config.yaml
num_attention_heads: 4
vocab_size: 8192
hidden_act: "relu"
norm_eps: 1e-05
init: "uniform"
init_std_o: 0.0
optimizer: "soap_variant"
weight_decay: 0.13
lr_head: 0.00799
warmup_steps: 200
batch_tokens: 131072
doc_mask: false
Each number is 128 + 32 x the weight over its row's rms, rounded and kept within 0 to 255. Layers, rows and columns count from 0. Numbers have three digits each. The size before them is the row's rms in percent of the matrix's.

# up: layer 7 MLP up, 1536x256, rms 0.115, rows 350-449, columns 128-191
# down: layer 7 MLP down (transposed), 1536x256, rms 0.112, rows 350-449, columns 128-191
up350 090:108082140156096142148193124144090133168158134121113103133167070147086144082200097130155136182120171094123142091074105086178084119119125137174144119132130142150096051162132151144084153116159126
down350 092:151154157138141137112152092147073151159086156081131132069160103088143094179111107132132145080121109123118091110159151140134182148148134098160124060143087120118177144132133176160134106144083128
up351 104:075114136149096143092134133125106112130090144113078171122122127100048126113163171162112072135107079104160118127140116141117114159153147125115119060074139085127171143168105128145128119129137063
down351 092:104195136159134141125109146155073142181131141138136102136127078154113117085141206063125119124157131168112086144142154120150167104148114189175151160153110114109169085071192072187112107105131106
up352 093:158119129107115124084049158149136092155069101143133146118181095137154114124111172139103144128132096171099091136157152124188130130075133118164119136113154191105140137103109127157124103109147126
down352 098:148151142093137164099098176139157095140116104123100120166208086139101091153131096164167163147116093093170088138090121130132105130173129109131050113137147102134147156135130182114159153109168157
up353 095:157088148120116116108131138095133106100154147156100148117156147100147123124111155141175115118189115130120132116167123171030087110095239179152167144087121138172122105093063140127114130067100105
down353 102:087126097088137150088089108153092205153107124146114076127131159054171169141130135146125110163173084170110141123156139112128127128108137137100146138136131145124161122110140131139055169091165170
up354 095:096121199206081111136101135084134120095172193134130212109175123066140103099070187138123151126115136090130120164148091052100052130114103169137189112123081097136104100156192098139106120119115088
down354 100:163146158077121113136179072149093121083168127089108117178152136146083126155139117106114153081134102171123126104169144172109131138121135130154154132086143190085172126163125158079148120115114186
up355 095:112131098140138132179087186143151145121119054121187113178122162122123123156140105082102184132129148094125136127143082125115096128115062146061131145131148114088228127109103165161102143174134084
down355 102:095140128124130136142131126180095163090127141077129097091162170030113092096079137143156144167125132131131097108202121133116112120157056138096136154121131113147148091107154173079122124138146104
up356 098:130181127099125091125192187099129144120121168148103132106180132086141117131157120117077086080174111174068156188129108163086103137161153172129095114117088123110080072132086114129130148159188138
down356 098:143152120146116119132110103139080138130172137121218151216106138123189143171081090141075098154159118118113126150135107064197112131098115084115129132151131120132134128125058193145084141164124135
up357 098:068112086092172159088116085089144028099143141125125200129115139145074174188155099129160172102121133156117074112103160149112075160198144120157130141086119168103149125148108200072170118154147206
down357 104:145105144112075118149170138100119095122073089134096102153085112067178145158084076148127140138099119138162123107142083089090175117148065142163095130161133150165154134135055132138118176124082136
up358 097:116080075061151098176140143110137127150116141117072123113126134088141104179146130136166109138148107159065105175110172104156113126143183115219108130121111114127143114140144130131120099105104166
down358 095:166149105174124121163141157136122148115114125136140109116156052152143170146123150110131185169121144140168070109142132146073135145094123127142173129143111170146086097134107149092121113140117084
up359 100:050115104155154165227052128168137108102160096133156156099113136221152122117061100112122181162095106086094097155161111104173049141051111108145116132153099141158100091109094143110125115082149135
down359 098:123158135095113125112071123113097140054099145100097116108124105138143101133185120152089154131128140164094113151076149087156113104104117179136135185143146071119158153102120155084133161110132075
up360 093:138124164110139147103168152125119090111091070126085115121141108152114157178111175114109073149111155160174126149096127104071093148150157105123150118105120062145131133147097077117149134144131134
down360 095:109087113141101104196156057078143074134092125105097115141110124131112141083125098082110128112147091119061144144100123140186146099211099086120107132149103091163112094119148196089101138123091151
up361 102:108126165120169148151083151096113128104119165144116140141150193059135120088072187131104102184147118124139114155115115113130147117131087174073113099142180101172136124148165084075073125145098128
down361 103:114145102087169118177111108070158143083159160112117143192157143144176073132072120123130140136124083103108206141094114180056136113154090135102125031164073122104127121138176127128130114129114172
up362 100:061096158129122100100126105192125107104106142094128108093132066113085145076124122134093101082088132132155172087083159137081142140128119182154142115126171129152148139125147104100131141142084108
down362 105:100118112163180080128047122127127111077151163160138116091185164065143150112092155106149133167142126164151097167133117149150059132160135082058077164139106096138108110116178132185130171118157109
up363 100:152152169098123152075097144184112124084108119198192147097139100092169150098123150136120138127115173144199163156097111084148111122094162135104110083195082057098104079126124125143140169114175155
down363 095:138130153135112143065144110116151122091110124116080060129139127118139152146137205132138129162126113075122145107125085082132137088152137104122157184135122139120177129091162127099095154113094120
up364 110:122112118039110115166185130129104110116103153171085103066095142130154079115080155172168123135147165153106137180072136079210156107108128122119100108115150099210183110118131102086100126096059202
down364 098:110120136158118176124146111172124109180130136124190128113129070124151158129146168142132134164110125106149102124087067213075141156119180181190175099125208131036178117164108118138127098149140136
up365 100:122149166187124105080085111123121100136191132147069101147189119142119200072193098080087132137146146128140151092155123117175119113094149132064151117170142129124104162149093179133144157141127075
down365 102:155128143104095110138169130109082075146153118172208105119072106186125126145131111130173073085064048124117197117103153156131119168132159022087135112115120116130142178134147148129147110121170068
up366 099:126133097133191129096148147170138177080075170113143186140105080063120134105116196125130127110161124183131130144183100171136090101103131123084143167107082117126124079064130111147103131147179158
down366 108:131076169171142126131078169179074087161020119138133070099165151139139111168133167139106146210124062196139144171143132143120166165119108132098126120139162129094170123115125151135150115152153191
up367 103:098094130139093102080154124087134152143075148081119097126137141148130145190146133099092133149199120089174115117173139129104199069161173156183158052117148144136114138178121152126151138194100149
down367 097:131076129107127097195160134171072104107100129101178113141099182115111152092151138128170085076093112165115144125057117104147126112132090190193126134121142183093126143136115161084149137108111219
up368 099:154093161133109144097138081116128110075111049111062127067064137116109103150114199170122199163126092076051151145146137163081113138104108148111086159094131165139134143055136085122122102194153145
down368 102:080108131124101123106128137123178108097119116152116142162076121145067120101124168119105222116114143045211118191161133127130104139147185096084102094118090093193140119168161101146117140102126158
up369 108:134118135135118135171085049139114132150085082150058092106147098106121134117100078113104082122147106125094147161181123135121138166059128119129126195149088105075132129130078135138134154077103171
down369 069:136123118162100137160121106119098133126132160100154111073142086152136125146178202134135122107101165099104169090088085131138159202113119157173117135183136137134148041116138137044086143110105138
up370 093:114178090132169102094153125075148137110213082072095133163065091067115111142161147094070053088123097121113121161124139148160114138089100192150116116154115140044134121127146063123124138118082096
down370 094:100126150145176114115136120137146121128105069063168143171108133114095139077187119162101105093126153094122088164127105131131171114095134152152076139101200112147043109098172150159091172124154101
up371 102:132115119134084108146131124129099105097158151139100111164065151044130122101108081138101128102126119140178098138095205117122124099165104086176115103123127108102079127097145150153140163055112174
down371 097:192093102125120092125137081102185063075112118211091124132126114172150180149064137142134115116108162108077160168096157151096153159147169155109084152117078131118099120111128102139137104153082115
up372 118:121057134159113142155111161122122107156128155097148139118103132157179161086106103124166117100090125170119145172153137123168145145155085116147164142151161190127080183147111123133100110147133042
down372 115:098091140111100126168106141136102111127145122140099179195192095142198127135086120077183202121101073118143130149123102116155173144149179153139156116175150199170109152112103118169058116160087137
up373 107:150168180103041086095174128129117117154102162147157195120158077137093125054080125112162109107095123114163153128117139106091160107121090112147112115160119100137089110138124150132122168110162137
down373 111:141134140211193123087104138142175173138137165128094117045074143148130064161128114126090074155144101147103083104131127136085160136125186124144118060092161156146126123113171120151132117110141100
up374 101:086124072161132124116066139113071138161172151090126131135140135107127152106162166101136160094085143125174132190190071088099132115188124139159171148154157157114115109176136158102164080062156119
down374 097:120136071175132149127143087118157155094092143111152108123115124100149132068077096112077153147161116129140124113156138160127114096049150119093104184135124104147097163157099084166074118143073105
up375 100:098187125094131067127107100093152110092137118175074175147127186058120135168174115133063118106152146109157095145116151127115114151092133135114136156129074164203074165132123170113183195107149183
down375 104:116149139108136101153165118146130159123150030094136202162135140135114129173125166133170124103097101133166145176137089125136120144081071140084072101180124083141114177121116104077146143144139132
up376 110:121081125073123171090127114131146099109146121158132136097118108085110148121148163110093158116093090144121161107128106102075133112167107179090135177127115121121070126169129192074140174154179115
down376 090:103128118146133166190135196137135161166185099142087136132155136143113063146174189106202121118120147108095103108111116210179153163140113167190089116114175162155139133043126117106058161148140131
up377 099:146125106139146121163086087123150138112146098146110149115140109170094057129117169172101130103075139125123137166129119155159157142174211114140143154082094121156120122172134135107126189164159099
down377 100:150112097189180159168112138091174142114173093123146129150137079157187093113138096134137088129083145200134147124102101110178153124122079110078092144119122080143195113143138097152164127133110169
up378 100:069130117138082126196142094158123099141096164153119178119130181103123074131130138106115160100122109136078099102153108138099092093147113153159163164131195112095187117191108093088125162131112116
down378 107:106145160147157091165118130126113147148153134150181138133117176095155152111170135100147151114142124082118146112148145198115149116176110078100054142149108100197084103103157133152111135107129120
up379 098:137212140121151136155172147093125112105165135105120185105098097146101098159134083149158127180183197121173115113135135140011106154083135114169104169070149074107157142174125104110114106128121132
down379 094:160152110157098121110138135136165135156084143155158128093075089193092130155085114119138137137105091163077123110139111165106134108135109115108138146119105086158175123138180103101115093177123108
up380 104:090140106147157120115083122172141162132141156175129118113099089123157121159172139070146138127146149144108109131148136091168105144052087126145140144133085138076145132156145107113083180152161104
down380 109:184081104115138163134110093115128124140148169109137168138152167121126167133129163140066140119129118139137104126126112134116116160151104177129112144127183196087097116096164150099087131135127092
up381 088:129152138137146169095056139151088139073144111160104132132141113130123167111136083172127112077166111088139180128170150124111100081112114132112122113100137107187087145112129146103173077117135128
down381 094:160090169147104136052150132123080137154104145114140108127126151080164125134114100065150142115105035116194119154118182174191128109159091136110142158150098094087189133146153103113091183135125154
up382 094:127128135162115135137086129157184140189092168100107149127172129139126145126176120140201143148136148125090069138103109121107152174129096124078108195122121153135151113181147076220072109117151148
down382 092:112151187158159122093105171076097172142137132153096047115116108142098094135119131084112098141142118088163056144141121135199125149106126120128102135050064153149116121103103102177143136121106142
up383 099:088097096138156150120062097115108119131101174123110101164098091135093168133191133159086183156130139159031118100133170184132092130129122094134133212116150098145146125110146179142112152133166107
down383 106:124181128114135195172129172146141123138118138072146106097206076085069162112158128097132113151092071139125157117107062116131145111121136090145118107135096136147059085155146158144087149138178133
up384 098:136062220072048083088142092137175059102104184092117131183182169125109153148174129139125061064104155173170136131127128158099099174107141127142151120101102181137113110145127126086135150111104132
down384 098:130118146176122132136133132128122152123170104148145127154142169099130121145144123184175088022130117133170126136129168131165120140139192139066116141096129120060125146156125085096155095102172124
up385 098:128125074137165165099122170134158058068158147140089156092142104130137140068118098116058149100155140079170159088110137127124128074099164130054145098130114089147048100076145161101114163108160100
down385 100:168073141098163148110123158103145105153127118122120093170096103108071104135123148086158153145153087157125151151137169161129153127147121091058109159181118174123167102124149143179124117167107123
up386 104:114151106114121123087149143138105117133129121120124097102106106170129165167194151095135134122166129075231113178117165146179110098145159053116136148159109109039138137109124141048060117187114129
down386 107:172138139135114142158156118109137152132179129172116132167152088088066170107137149107128138116149055191119145105174114095162099048074110135128108143099175109093072151086206112153092137151090181
up387 096:138108061121153177117161135146095157187150113088126128121080151183127091138155126181116164127071114152161121180076057103061102155174095147143128111132111108105056144085055127117132156103146100
down387 100:132151192110131058130140108182160160094104177112159133165108150114136132147124114092123103160148106146154106115134183085133118063111124173082092098075085175113109101112140139119111189139130140
up388 087:140150191140100109123092151088095078188068104112122141172113113128144084105136110109139136147162164155122063167139102142095088128170122088165051150094188123144154144140136139120154133155131157
down388 090:112063203153182150139121085107149148170134077116136114103087170088093088107127160144169101148122110122116115105140109140151172140113127101106103148094110061099134120083110198156094160141140105
up389 095:203130182121125212100083054078142145127190162141149140156098147141166107115083122117124133127139142067128222157151099082132133104064130190117109086089128160138088163132087127152138159104109078
down389 095:150098134127093109107093165126171093092096192120169105170157112126134106067161155152142109107112169193140161149105132101109129109139055115135103153110107091154109204148152100093071151116157112
up390 091:029110170087133172104132118169145068191124166170177105168109154090093145165140094135120122132116153142139138123106101125144138112152109089197146104130081181086129115052092133118113122135130104
down390 095:106111145150108151137119053118128104107119128114148092169182145085130147141174209100123128172122146102147118118091148209102120169105132132122108096153177110100060164106117167168128104107168123
up391 081:153180175151158135181064141077120140110182163135092126104064113164139158178153123117143122157122184188156099128113142144110133155157105090110081112105119183167084138123169114121072163129085127
down391 090:163091136146123065131127135114095117076144099161112120167106208116119138150116089063109117144085129110074177145099060100107138107126105121157156114132115116126085145105146165124173155176103174
up392 093:163077086153122111150101114152120095145162094146153136148120185129136144166178107154119147142159107107107163156118179111126166119125097112117096135210186139063098104177124150220085161102145134
down392 100:108094141148115148185146115108147091114146145079167133142189193129142158088054113127073139095156079188108120158173109149088100095092176163086053145126158111112138137121152082146173085160159154
up393 103:137084150093095068134155116115088109107042114167173106154118117122200132140112095153143108097164159103206080179118140198125110117127108118101085090075163159118153122087133105091152103131146125
down393 103:092102133174096165100108158124147107106128082132093121169255129161084086066110166151147154107090135177168120120180215153099115129099124174104145177146128145175170102079107152105128137125127149
up394 094:110089125142125187162120137120064117149124128085118080121080134122124135205128097055159094066150161128122177173051129134021163112109135157140101106155102136119126127136153147113117173114070100
down394 092:164099099070103067163188107109126073122096126102168154192122140135135105130165124110087089110080197123101090142158099145138189104129120097197094145132147176123094128152157128128103189102135109
up395 108:113167119134067102166192161151177103130123078086100112138128156137161069093099097142159134120114104143148090160135123117129131089164153105144093144212099159123108093128148109128145125110186092
down395 111:130163125103148125163111126178124108089146160149152151209164106137104155149176103127103107081092071133121097102166112133053106097193154151133116175111086111109073122141117126200155101133187130
up396 105:148125139183102111126134112117112164139186108124141168174085161150180131125111057074109117079175098164160088135157143158112057072103108126115127106188115103110143178061103131165141111180123139
down396 085:088094100132131163145118146175123099096090160117119092087120101156167118071155136074154150136057104133106090148073092121091076176189140114124148104119086107169151058141114164100128101028128107
up397 092:165114116154181168172147116155103127180102190085088142116130116115134155105096127147143195156125158091093101169168133150098130132205144099153162082153150154116091100081123144137135155088075134
down397 095:119113181121128105091134181118242136091109118122119151131131116168097159105098133102156137122089138104069091113150114146097148122109102171131175129100018105149170129155112136087142097166172153
up398 100:123164178173130145183137147150123057162120098185107181146150137080122115178153090148140158146084166120140130121103155160174126101119116114135121157161088115107173205187159113137109085116087103
down398 106:121168150102089200071104098132104159145125120114064131089155142140131123099162105095119129131156160141137139043144155069160107111117149118130177094113134149085091105117157127071070128155112162
up399 093:104129153117131127094106124097078085158129157137133173107094130077125141088103167174096134124099183125159127131211097050148176151139160162148105109147109152116099076102128104086138093131122116
down399 092:117102130072194185130129119148137114154137136106097112162147133145057058102117144140141162124100057181087130061154088075113143142122084123109097121124157143136136119080155155111132174145108175
up400 098:124147138094077157152144180137136086163092183115182141139092098105155165135183109100163169136051157116157075178096088149117184086143076082104130153120160192163128108064102096181125177137129172
down400 102:166146173134112155143132109180130145136186153111097157100156117124133104115158181130116133142019088122114068093176155151089130114094105049107134139093096112221096093144050107101121139052111122
up401 095:187081107126138163131148057093149136082131127160110122112143110112141183133116112111130113118139098143166116139087130142149095119103174162146103109145138178104080106107111082123072159145079086
down401 096:101114126156088192161109127113038121127148159173124107136092148166162151114094152157111112092069172170114160087077144132139174111124168152121141184126097144064130168063113165076157170137124121
up402 111:146134117068155141201204081133163087144092094176140112116065133105123087163130142096076133070098111111125142160117128100114121156163120079098147202142100148160094137093172153076066131107108144
down402 116:118112084171127143192106158129120127109086044139087161140091140156096125133227123112085168157099088158109130146130165140100105106086123146121177079120088133154146118143123112164176105051105123
up403 108:162202137158087077136123153120117183101161158138090177143161139144120144116160121181135165114081155130089216150094161112092112123125102084123083176136127142134158162113163139142072084049115139
down403 098:112077133108145205151138158072145151119149177084110108099113202129183089127120079173105160108111143169136120126140093170137145139090113067159155030119112172102096135113182160141123145144111143
up404 097:127145093184093144133067167144145094119177127089143152144164112109099135124158176083088169157073105123076147149168185104113084134061117170152092092096179138170106167140130103127133102116137114
down404 095:145125144149160123149121159114116140108125122100114162137099125155114118139097169143160088175147147182190152168176102178141156123188251141136121077085129108162130109151163164191188144150153146
up405 090:113155133151123172137130141170087090149138152088117117110159110077174119077183158179142209100166165066138157104097153115096142133104149105116160079038134121171123064169108149124121193094108134
down405 095:146116118131074097117080117142116100211172134121076132141116146119093129192141109169127114092198172139131115098074087142120100122126094132129125188157102215127120157121085107097122119091137099
up406 101:155093133115123154142127115138067108133132126096149096098091102110204123127107186119122094139103075199143146123176040126137122099188149091191100123101100105115091152111088171095133073143159150
down406 097:107186150106103090105127134115154130144123078121102059102150118141161115150139113156107095170151135136186129109149183106177084111090152147144107082127153107121094118137092066114108084085113110
up407 107:065153150118121087041078162117141044113116096118102150127118149160167132098094105136115123143146161096128157143103130146088103095136082147178146075123120153103125098111037104109105085149111152
down407 107:110075198150145100147107107148146156096136122063091140146113123130125200166183128130165115103116157153139122091099143113214117044130130143072150225161111155091148092096138130102115139124089129
up408 101:149149169116081103092152181127109129137117049147129099148149111105035114150082160138181108044097147092144146086130109125105099073103164071130086135105108139125134163103135133153138136115067119
down408 085:200171086140122113143100140128144131098117173143100102111152181131095143069138102139175211157149150110112107110085143128140067124126125119165083131116097149106148135078156067175123159126115159
up409 115:123146155229124151136124117138148139135137108104085099118073145131079132133149124134156147100113144161143132149114157135157180080117139130135149147119107110143120155162086108157145095088121117
down409 110:072110087168156152121141128098117116159096133115157196076157108114066135105081146106090150143184130151118091092139103100135151144116084157086104182079094107120095170135187137071137085072190128
up410 098:163199108159142168143090144178115124128102187116101102078120150104126140061147159191138133118182104137157080162140106108105106108169100151171137128111134116181091128134091096066167093088074156
down410 095:148180114145102123135182112151128164116198142110125088162100163118078118164210153124078141177144171127109164097114128185177153141157152131131090080086131101111127147133141090098064131147133143
up411 091:135144181094203187140092134088166141143111046091097155092163201086162150133103128110146165143168133154172114107145186121115093147101124132154087126096115142122146088126125093131199148132111120
down411 104:097106146150085127156112117141185152111102136134102102074107118131110128093150118162157122107125050086146116086130129159139168178131162125156115042092145146161085118151129090139143138136129154
up412 098:137161189106114158121098184176121081113166154131127075160186135046154176065144128076128132118121108127153069148186123140084094134134159054105119189076146135097167136101134132153151124182203164
down412 094:119168151092127108157161158123135143140127082179160119142121162190109133151156103085145147142152097129140119126063121137063131120193097156126127105054034157103150090157139124119108110142083141
up413 091:155128143106112128162078126145111146087130090138129114203090130118148122160139144104112128222129117162117066125165113151147094070077112079121086133096074119140120179149097162160132107115173092
down413 100:115143171141060057134114124086132110114163025128072167120092137125121188124102181165132119107097060146167149144142177062133105128093185158104109145120158056137059166116142136101158164143135165
up414 100:182111138127131074097154109140174092117082158128152182155114123107092135137086146099103153162114123126103128140127163107089095104119150085191161082143145138108159136182103141075148200123080114
down414 105:144132124101098134144213115086117157116117085130143026184152133060108140183132154109148201094109101130124027213158195153130164134112076135116114123121081074145091149038136138152112095084169160
up415 102:110109102096105106107140109082112120124155107131132139178106120078049116095191143120117097143149135185218126072147019161122094153108162049092119105134165145150140096085137125105172113088058190
down415 103:120149142109078132154102119139164137140118132136168156138090133212126150163136126087055105176157152063128109174181169136134118136152135072108158172192140131153159129173137113124202076083104145
up416 099:130085097149146106129162180102113093167132136176173146138152177115133136142161186102112151175110137166114125142111125153116168108119132116130124134153124137155135108118132111141120064098175104
down416 089:178136145122170143097119087140116148139126132133112129097086055113077108121091178118113128124110115082112120119128137115138045118143106019099153078095115056123110128144186168222092108153112072
up417 093:114154118120123077117120104107109104127162111164186166159144147110123134171083102121090148077117159178176124158131203067118124133116172118161074156058197112099117147188083102092103157097131155
down417 086:120163154154189124044133137120093124115163116154139120148116121183142124128111170052086105182112140125140076088132132137127170157119139087174166178129130117121107088142136183120066124054081134
up418 094:083170150113125145128159199103129129107192122174144050133173136122185140163168104128162078145080107114133142181113142093170136189163103133129090108094115179098126140087112115156085174115093099
down418 090:148138146095125150170141108143096133213113127098128158200176160116112111132124142137089174160094128134149206135140079105110156174069145184169140147107130092153149099126115189128149117069116158
up419 106:137137127140124090184184144128106088118173101161083134099157091136137179129165126128121187145118158009150071143129093138120124120146092163143028186063189154045116088149110143103104133140125106
down419 106:145155083120136152157201156164158130139072130130170092163059142114099103093159191096134159107124131148150130113106121117113122142132144122071128138117127131095076140128154131133157080089170112
up420 113:120176123130156077133147178180118114161104183080099084148093164144064117094159162112100150205119161157113131105135086137141163096145167130156113103124156163120138127193144103126124088157072147
down420 107:117147133105061116198148098160098112196183098082131124124152183120102099134083134153155101139106079081124097091106156126100115125111073082123129104149141141105126084144113166126088088139163128
up421 091:151140131136105061125181127124129139142065063094109110117142051128133071141072122131197133145144142063133110129075167197128206095143086099170103151124148175092109167149130113129157131138079134
down421 096:175130165191093125130169117123116081151102140132171094121072107151149084132119103129082100103101154143100118142197175113143142139164143086106126138146135163167131161152136153127088147145105128
up422 095:146115146159141127170095146139081071150150072132101148159167164125109111128165135175084150112060129123054187156105124110162196164071186118179140073125140150108129082115111118166087128140141080
down422 100:089137125094106151107140168124114115140171142117119050117111122110156127117098082126129138140224163140188119112132114104128096116136145121142078168035122143073126135103112106135131065167130085
up423 109:126068143098099153160165117156175122088213105116131080067127133116145092130128169121128112119130101137136162124099172090098086079112193111131171136108112176135104136070116165126097155118152154
down423 104:122208138172101080125141126093105099105153134194142141139108101128149085154067132123124096130142099133117104139115144216143187139125130134069136145137133108051167125106122143123136190147082155
up424 100:179134051165103163115120177142159114115191172092129108172132128141153082163126117122143127116085121108119115120135149154078126205092115109177120103140076111117128134114175160177082129131142082
down424 095:168039118096114168061118132122165115108136138121194127180078115106175132127137103081131148127129125128139135078161122107169111093146094143107087165101121146143100117025119123105159153142123160
up425 096:151144104066154158126086123119109147071108155211141139185094137133147126051118175246143131127128072142102091135155083180065105174146158102135134154120167107163089096139122104172124139163139102
down425 099:083153175148114123116137087117159119121084162121060099109171137070129101138092153117097108083113116115155136127046155123133109168082131116154100100113162155126111086114137154072179131097110141
up426 090:205135196146121046107131082139112124134148086159110119167147152133087103064092097147127133110138078177152104188151173088114081132156067126145139091138136112128069122160058112085134139163137143
down426 090:117124112128134104132103141154159139090101112123147125142064124159100144189105113095152046147129186142093115169130064109148129106115139115068120147119162118136180110197115130104090110150162115
up427 102:190162110126148097162077193185118097114148159113141094144122159168129107133167138110123106141096133100076119133114128196141180093077150088141174089121145138129180137173124113082131165107128108
down427 095:171174159112071125135123121186116189123133067171167097106134037130152119125109128119085105128133102163060115110122106104086104123144072146139090152186106073147115144145079128083097152126118100
up428 110:069167145137162076101073183160097145081086093117143067099118214128170169102144090109099166108170194163163125143085161121145112122128119094060133177126103094114137138106146116177102127131126135
down428 115:120101148102140107174096150122108191114134107116131143119123193119115083140166131100112127119087144146136120117121167126148179125158092122055152159143152120067129158132131126108125198122111151
up429 100:140135133142095196091173150045139113155137150111118149145100176140154089099149159138151154187080130165091147162158160148142118071092095174137093098159128116129089117058155159148161182097098068
down429 100:139127150132113075119111149131177150139114086123169181182106111146096120054139147147128162094081099149086184158145132159091143097107163119118078139101145150107087150172099134156152185146182136
up430 107:102185145113167104208127173158108149089135170158148132153177158085108112091146101138140162142156142138125126105150126133093161129124117069084214131075110168162099044167128064176117125102149112
down430 107:078150106111132076093172112121109112150038136166113150084128120106101155098133091109136117106099096120092102077127085103132091167059151138103136135117149138127171133103170117094189132130121132
up431 107:063109108133127136143130174142160104102096138112094118176152182148130109129138165167079169090160110105101155138098153156142185145072156158180095153126111133145197120113120171149151087150087166
down431 100:149115097150100128142090141103113126111145113159124131152148136108106137133111147109107179169122104160155112134148138181132153153116160126087158160141144155134115148136070125162147090099126146
up432 102:139155117091143198098105159066131122079119159128160162197109108147082152089170128111115127129119137083129116132112123194090091055162136088113172121061133117146102107169123159189161110149113103
down432 090:102128130140158123156173079120124123138106137180126081158111095139180152122109091075105092125099106139088130157090127096111181156122128090112155168172149095125126139131153109167133078048093117
up433 110:177163138168186093152170134084097117171092133082098071110141165134131143128120183097150183152137093156171070119106090096048090055141076127120113180077153112137159129156097181135205079119104106
down433 110:128118110132121113105111136095159117132174100178163160183094104074109108141119126131131110175140138125090122157097132111166106096097155132089149167094141108097086140070103118114117131069131097
up434 111:103191088088152194107058130116148154126203077083159145128122069126103167154116119155110187060191086177131102088172196117118131112143147142108144128115138122122143124128112123132125136174137102
down434 116:058123128093061191105126144122101122042157204183109108111090151100170191144111173122199094122088160136077102117084137076145107147090067131153229109105126144118142117128158085084180145160108111
up435 090:107174098151092133159068152131104119132134141102087162113126130123086133137141143064136139162062190104180097152146115112096135154145110126102177115141064089124142131123101102176102145122143122
down435 104:169154114058141119091090157094154128105082129102105118099140100141219157107099144110135118113117132119140117099162195137130179132103122073097177075144085106137129088193194132140138131172075150
up436 102:066088129187116152122133154121151161151143145098157084118164161133137122105129107134101153124154124077168145167088142130152154102137173131171082154161183125133184190040087166131097092105160129
down436 104:137109155090134154129191090121110153209106145127148135155149111123156137143099098164120136124108172155107193146105144147142113127135121115157144124164119139160173111187138133132121082107094137
up437 101:063123101080223150167115154059082159135120152154103135113182067125153181167215108145175104115161122137166103128149148155172120152119129137083151184140186123173151062190083124121125153173106123
down437 108:147169138123129150094105074117185108131161121150139155121181133126095144106072114106145170127174123045129109149141060131126147111098101120074156132113145135205104114056119099111147120139117155
up438 101:110098191162167099134107177070132136157096158177137120094094156118097106149093105126161081097232160156102127156072116088159161114128178122141078152135129134160147146113144104118093144133155144
down438 092:092100102043132154100108111160130118093099133146056074157082134161122129169139096161060141114151197081124173098151164157061099144120174137142116125120111083050086160122065151097162130085118094
up439 094:129151124078176110124138187090119130113127112120095104146103080086128156125091072127053093111133101131110186100088103198130083148141163163088093053084108121135150169138172115179168123206153116
down439 090:195114165120097062149089135159160081157155159108098124133132134194107128153062145136106155117112153096119177127133137127107133173124169138132168112101089122137082100107141114169149112112104123
up440 098:122136158135115178128095134145126142088123093088128135160101193084149136105062064136162224123151129149072133147100159073149161106095150123101126133180132110089108092079078096161096084131149151
down440 096:102126097144048142162151087097110114137127152095117125047061130105158123098130150132145144199177051099153138124152139132137140151108122148120083138109129146133150086187146151167198086120121164
up441 090:135129101128093150170126131081091120175119123153136125148106137151124164073095178113116092091133120146147156149099113148115102132093124109068157124149168143121080164129162125087174119049140125
down441 097:154159132133170124065166129113102105072115141104082177173139148122148068152178114125185124146119120089145147092171178076124123147091151154143129123159169057157125094124145138081113102168112171
up442 096:090117064122084076137121160138101160169124161115122146169080172100117135163102197092133136125116142124118138137179163129156117135059193120129131102105096114117109173125138072177047143169119134
down442 103:197142114187139121099107118146124114124142187136124067098133134157101072071109092077148117084188068202130120118110068166153087142177170093122162125135174121093103070093154159118132123108121165
up443 097:145078143136126110135113247178098177107127156115134129130134164094071137124168067107123134132104214084073126135089133149186149088112071089129101131157100102118148140092145110136130092105179090
down443 099:121154125091076137139169145142059166123136157109110126085156132137171128142082084117135156133112134119113157123125172128113140115119187174136132155155166173112162117140139187122076118171120142
up444 105:133120165187077099111103130115093106113130139160098137074152076118105180134072159149139093184152108125128085148106189133020131074094085098156177127138109174169077147109134146134103160078116138
down444 097:106087145154189142125146153108210124120106085070129139087164169125140066163134149165127152167117100073147153159104139092049158119131135135151113142141183155136113138119125092143116139131104097
up445 091:155162135183076130158116123063129143167148115170103156124104126171093096156134062159179174121180117122111107171137151119072122152117105106104087114144096121079161152136196115116150156056144179
down445 090:134113122125109081130119141123177148080130110075176132032164075063171093158117106127038100105135083141161100125085105127108121103168136111100162188120153117124114140126105162125162104130127102
up446 090:143115132136121135076125101086218020149153148124120177120107160086153120111175127096165105127147180094126160166112175094142162118155108163195123123159156080176151113107152136064117082113128140
down446 092:143143183161128141129081132086162162149148170115076101072055107148124170111096126155095119146158134218100156101097124134156130113115110084111176138155141144153149127093121198075107134168133207
up447 103:077178119154117054111118102183069155097106107136125088153097152109191165138118134146178099137144140142084132157169102148120162054127078176159082130112107138084139140063109067172167133123160162
down447 103:121108164117102142139105086097205129166185119121137098166156163085121116126159133082211157144154102079162213122116110187150093145083129137163115157154167061129076129101103113121095143045175143
up448 104:112097139177150112100164150114175118105150197110138156147189134173175143170152081135156092136139110199079138154131155128169133148134128153094107125114107059165142066133167054126163163092181138
down448 104:135135105168175121141119099071160111111100127201054084153067082068082116128119126133053120111138152056149170124146085106194118111106129139128125103151110119161166142110110135121157051135204100
up449 090:131136097166129099157132149086194110155113090115151122098054140094088113115146126138099177099127171150174115061182126111127127111123103165176111190086194121142083117171136112134175090115130119
down449 096:136110121143143153194185118201157148146073181137122104082132122141127122092149143130175122112114134140162152158146095151139158151133188202078113115137133120152110079130128152151149125137124121